Weights of a small GPT-style language model, trained from scratch on English Wikipedia.
Training: 172M tokens, 5240 steps.
Each number is 200 + 20 x the weight over the matrix's rms, rounded and kept within 0 to 999. Layers, rows and columns count from 0.

# layer 6 MLP down, 256x704, rms 0.0271, rows 214-255, columns 384-447
163,183,189,177,222,238,218,228,175,209,204,212,211,165,178,242,169,193,199,188,198,178,173,194,210,208,178,202,180,158,177,157,199,221,176,208,208,192,215,187,214,201,212,193,204,197,208,264,179,201,190,198,163,235,182,176,189,181,200,192,211,207,180,184
207,182,196,171,189,192,188,189,164,205,229,192,198,216,177,195,179,202,221,207,205,201,211,209,203,197,183,181,182,192,193,189,184,185,250,242,194,184,225,172,177,225,169,226,226,166,200,224,179,211,185,183,194,168,182,181,212,181,198,208,184,169,191,191
160,213,190,183,186,224,209,193,176,212,222,209,211,220,192,175,201,195,180,205,180,191,212,209,199,187,199,175,212,182,164,189,199,186,220,169,152,236,203,186,180,191,228,191,206,198,205,202,231,174,237,210,198,229,168,227,223,206,198,209,204,199,209,220
209,166,179,217,209,187,214,196,199,259,161,216,216,203,192,200,207,178,208,220,190,221,221,200,214,186,206,190,194,186,165,200,216,201,223,246,209,212,217,213,159,195,222,214,194,198,166,226,198,187,242,216,257,183,179,194,175,180,214,186,204,226,177,221
184,215,195,210,188,229,211,163,166,230,208,180,195,160,218,208,228,205,156,198,210,170,209,180,215,196,218,180,190,199,179,202,194,226,191,166,230,176,186,201,195,200,237,225,192,204,217,235,191,215,198,215,211,190,177,197,200,188,189,168,181,204,218,223
179,203,221,218,216,169,182,223,238,176,170,177,231,178,233,199,225,211,202,248,187,208,184,188,184,171,182,214,223,191,247,209,185,181,205,198,197,236,194,191,176,253,214,172,194,212,198,180,173,238,201,237,196,181,147,201,183,198,236,186,191,198,201,219
182,242,239,174,190,189,188,237,169,214,210,197,212,222,204,173,211,219,229,175,191,203,204,186,214,208,191,212,183,181,195,234,212,199,208,181,182,196,213,201,216,206,173,208,208,190,179,203,220,204,201,220,217,194,201,221,191,197,190,194,213,206,212,199
200,194,202,209,191,206,196,240,188,206,200,225,179,212,243,198,207,200,206,194,174,217,223,212,182,201,201,175,208,236,201,183,196,204,227,205,230,135,207,199,184,210,176,193,181,220,181,199,186,161,214,173,184,201,198,247,184,220,205,228,180,216,182,188
205,218,215,214,225,207,194,198,191,221,212,199,195,198,222,252,180,188,205,186,178,174,223,214,203,187,216,208,216,208,194,209,221,214,186,193,212,232,224,214,192,203,214,214,222,187,197,212,231,206,189,203,189,198,174,205,176,231,200,177,171,223,187,205
185,189,183,191,199,194,193,251,212,195,192,162,185,218,203,174,186,201,202,197,188,197,226,226,190,184,213,222,210,204,208,176,221,206,191,199,193,151,196,193,194,219,208,212,203,221,186,187,173,198,196,212,189,174,220,195,213,181,171,188,205,210,201,201
196,230,224,188,207,153,199,201,197,177,195,224,215,205,195,192,222,199,180,170,205,192,174,175,198,143,162,174,160,177,183,161,197,190,187,189,159,225,180,179,225,201,202,183,208,210,199,184,188,227,202,216,166,187,214,233,215,240,209,193,192,177,209,184
199,201,220,153,194,187,230,223,228,189,215,176,207,205,196,183,148,185,235,218,187,191,202,223,193,233,181,192,199,219,165,191,216,185,216,188,227,221,190,212,186,214,211,182,179,201,202,189,169,172,224,179,202,222,215,197,186,176,192,225,237,211,203,182
215,190,212,199,205,219,189,218,195,196,210,168,189,201,176,203,203,190,219,247,194,184,174,193,195,190,188,202,215,189,187,193,176,205,189,199,190,195,197,222,200,145,190,195,172,203,180,189,164,166,170,222,225,181,203,213,197,185,227,167,216,217,204,197
220,211,197,185,214,187,153,159,210,205,209,196,179,206,206,237,210,200,226,216,212,200,210,209,175,225,172,192,213,173,227,179,199,180,204,162,214,197,236,191,179,257,217,181,249,194,192,207,197,211,197,205,190,178,204,220,221,188,214,196,195,238,215,169
181,199,211,183,193,196,222,189,225,208,194,211,180,204,209,206,199,237,204,215,211,194,180,209,224,210,165,185,214,207,216,219,180,233,192,149,202,216,203,191,185,180,205,201,186,226,197,196,194,201,171,207,183,202,186,166,206,183,194,172,243,237,169,207
203,213,168,228,203,216,171,228,207,193,199,216,198,181,173,225,213,230,222,221,200,213,224,209,200,175,201,213,217,206,170,222,171,230,238,212,226,197,215,215,214,181,212,215,215,206,205,218,222,179,204,192,152,215,177,224,197,188,188,207,167,200,181,237
171,152,171,204,218,215,200,225,213,180,142,183,186,209,178,182,250,178,174,185,224,221,228,178,225,222,211,196,200,177,222,177,205,180,212,189,206,190,186,199,164,192,164,190,187,164,190,207,203,197,243,212,217,180,223,218,225,240,177,188,222,190,190,216
243,233,189,210,214,181,195,209,197,181,201,188,222,198,171,238,234,192,175,173,181,204,186,200,201,202,177,186,143,195,163,232,210,199,174,236,221,207,181,186,217,206,188,207,190,200,198,219,237,202,173,238,228,192,182,222,234,184,189,181,221,208,186,200
194,218,207,167,171,202,172,210,189,207,200,217,200,183,170,186,236,228,213,199,186,220,199,238,194,180,205,202,198,192,228,211,212,197,181,211,194,199,198,171,210,181,203,228,217,198,182,223,175,236,205,189,191,148,210,186,157,210,202,233,168,174,238,152
224,230,180,135,208,238,187,151,210,203,200,222,210,212,219,237,214,215,207,191,201,218,210,198,230,183,196,220,216,187,173,218,200,185,204,170,260,152,199,221,222,201,178,177,217,199,205,187,223,198,235,176,193,201,224,178,180,193,192,227,203,191,241,192
179,205,216,158,240,167,213,189,210,196,196,199,211,175,206,177,179,183,195,217,193,173,195,220,201,208,188,165,180,195,153,180,199,179,227,207,190,216,224,188,223,174,196,171,204,205,206,208,210,190,195,205,225,187,185,177,177,230,171,175,251,185,226,192
195,173,229,223,195,183,187,197,199,188,219,212,199,173,212,186,181,205,213,193,212,187,223,198,195,235,209,199,186,190,223,192,179,208,192,188,224,181,218,185,190,219,196,200,217,210,236,193,223,178,165,220,208,188,199,264,218,235,208,175,207,214,192,195
205,190,226,238,175,214,182,208,219,225,220,189,213,201,196,179,210,226,189,233,187,199,211,184,208,211,172,210,214,179,218,187,199,193,204,175,211,174,222,188,195,194,221,201,213,213,198,193,176,190,231,216,205,188,220,184,192,193,207,180,221,188,202,216
198,194,189,210,196,196,172,187,188,201,203,209,191,193,177,180,213,198,186,210,209,216,221,205,182,215,196,219,170,176,210,214,203,218,246,192,199,192,186,194,206,202,180,197,193,213,162,187,213,200,197,219,219,202,195,210,206,172,226,144,187,193,191,209
173,167,231,178,232,225,195,180,199,188,215,207,201,200,228,184,195,242,208,184,204,192,202,208,162,212,179,154,232,134,221,175,202,188,230,241,176,192,198,185,195,240,228,194,218,230,210,197,201,216,207,217,183,176,192,240,202,222,198,191,207,220,189,214
197,198,220,191,200,214,182,221,189,198,194,213,206,244,219,161,204,221,209,227,197,166,180,152,230,200,222,232,162,197,230,178,203,203,169,157,188,216,184,178,182,208,209,171,173,198,209,183,195,227,193,206,201,223,176,233,184,209,221,153,189,215,171,207
198,171,188,160,200,245,198,213,210,190,188,199,190,181,189,190,205,137,221,206,184,173,190,190,207,216,184,197,203,178,198,208,227,193,200,207,202,157,238,194,218,206,184,190,179,232,202,159,163,199,205,217,200,207,200,208,218,229,207,181,177,159,215,207
181,217,209,203,202,219,177,188,186,188,177,207,192,227,221,229,199,210,162,201,197,183,204,180,233,195,181,188,191,218,201,177,220,248,152,191,237,188,208,222,222,195,199,235,208,187,207,181,215,149,191,191,199,202,197,229,210,220,192,207,212,195,182,211
203,192,188,209,202,205,198,240,178,205,204,199,192,206,199,200,202,173,213,224,226,171,172,246,204,197,234,224,206,189,208,205,202,219,200,194,213,188,196,176,187,181,176,185,160,218,226,197,191,219,181,154,235,154,234,179,203,206,220,197,205,184,230,191
228,194,207,216,210,196,212,176,182,163,180,208,216,198,183,197,209,197,200,180,200,236,203,215,211,164,193,209,191,201,194,226,186,201,223,168,204,228,212,204,199,214,171,204,224,197,212,225,193,229,178,258,219,188,196,197,174,208,204,175,212,193,202,227
237,176,217,179,196,204,200,214,224,219,188,212,210,210,205,232,249,172,210,195,224,203,146,225,197,160,217,188,225,190,214,196,202,193,218,224,202,240,214,205,190,185,210,202,161,234,179,168,192,134,186,185,199,167,217,220,203,218,182,177,198,194,173,195
197,191,187,205,177,188,203,203,190,192,175,174,194,184,227,228,185,194,212,233,217,222,168,204,239,195,217,200,195,175,226,216,194,199,213,194,200,213,206,237,191,171,211,213,215,186,203,178,193,213,194,159,200,197,193,216,192,181,225,213,180,203,197,166
207,198,210,179,215,192,181,208,200,239,237,198,198,188,186,175,212,215,198,160,215,212,192,176,180,209,217,195,194,197,211,190,201,199,182,154,186,179,164,209,174,182,190,222,252,178,199,156,155,222,186,198,197,208,167,175,192,233,209,196,159,168,226,189
215,210,187,174,227,192,171,205,193,205,152,234,206,210,177,189,191,188,203,225,201,197,196,213,225,194,193,227,190,205,252,192,215,194,167,155,204,201,182,174,202,207,205,211,199,217,191,195,187,233,155,173,219,185,233,196,178,206,210,221,206,194,181,227
157,193,197,168,174,187,230,202,199,215,179,163,196,213,189,199,180,177,166,191,198,197,211,177,252,203,178,183,186,201,242,163,188,215,204,190,190,193,190,228,190,213,195,195,217,177,212,201,207,156,207,207,200,191,234,217,210,200,200,214,197,224,205,214
197,212,220,218,211,198,200,199,210,178,211,180,189,194,205,205,211,193,217,200,209,196,165,216,232,197,223,201,221,203,187,194,199,191,193,213,222,217,192,188,175,144,194,161,191,212,197,183,153,190,178,202,205,191,223,177,183,191,202,242,190,213,215,171
207,218,236,214,218,208,164,193,201,221,220,199,211,180,164,219,198,195,207,233,194,235,173,230,227,203,195,195,237,184,171,212,208,190,203,195,195,198,235,221,207,186,202,246,186,171,202,193,173,197,219,217,235,177,217,199,213,213,172,218,188,207,174,186
187,190,203,173,239,202,221,164,188,223,182,214,202,181,168,217,205,204,158,215,197,222,200,155,191,249,207,203,194,192,223,171,212,185,194,210,191,211,189,213,199,209,169,174,192,208,183,220,228,205,200,202,188,200,176,175,227,181,183,203,177,208,215,203
215,214,230,176,193,176,227,197,192,180,197,204,206,235,205,173,229,186,190,213,199,191,197,179,217,158,213,168,208,203,257,192,199,184,204,210,193,185,188,206,192,198,188,198,225,190,221,197,205,190,212,242,196,178,203,202,200,181,219,202,223,203,187,234
230,180,221,190,195,221,222,168,213,192,223,205,212,187,173,233,212,230,203,196,206,203,174,227,154,186,165,201,226,185,201,213,194,186,206,200,187,222,180,184,175,213,191,184,196,168,208,212,209,199,162,232,210,175,223,218,191,209,203,197,218,175,184,218
200,197,222,178,203,197,208,173,193,227,231,188,166,189,171,189,169,194,163,215,202,185,164,160,226,204,200,220,172,198,188,234,197,231,209,222,193,209,204,213,222,205,211,197,184,236,216,178,184,197,210,210,206,207,212,211,224,177,194,201,219,200,181,202
210,223,245,216,222,218,216,224,186,247,159,220,199,214,207,226,180,206,202,207,199,200,189,218,229,206,182,196,198,198,216,201,201,213,195,217,235,179,182,190,203,202,218,178,177,208,183,186,201,203,200,188,258,193,176,221,210,236,204,202,196,222,186,190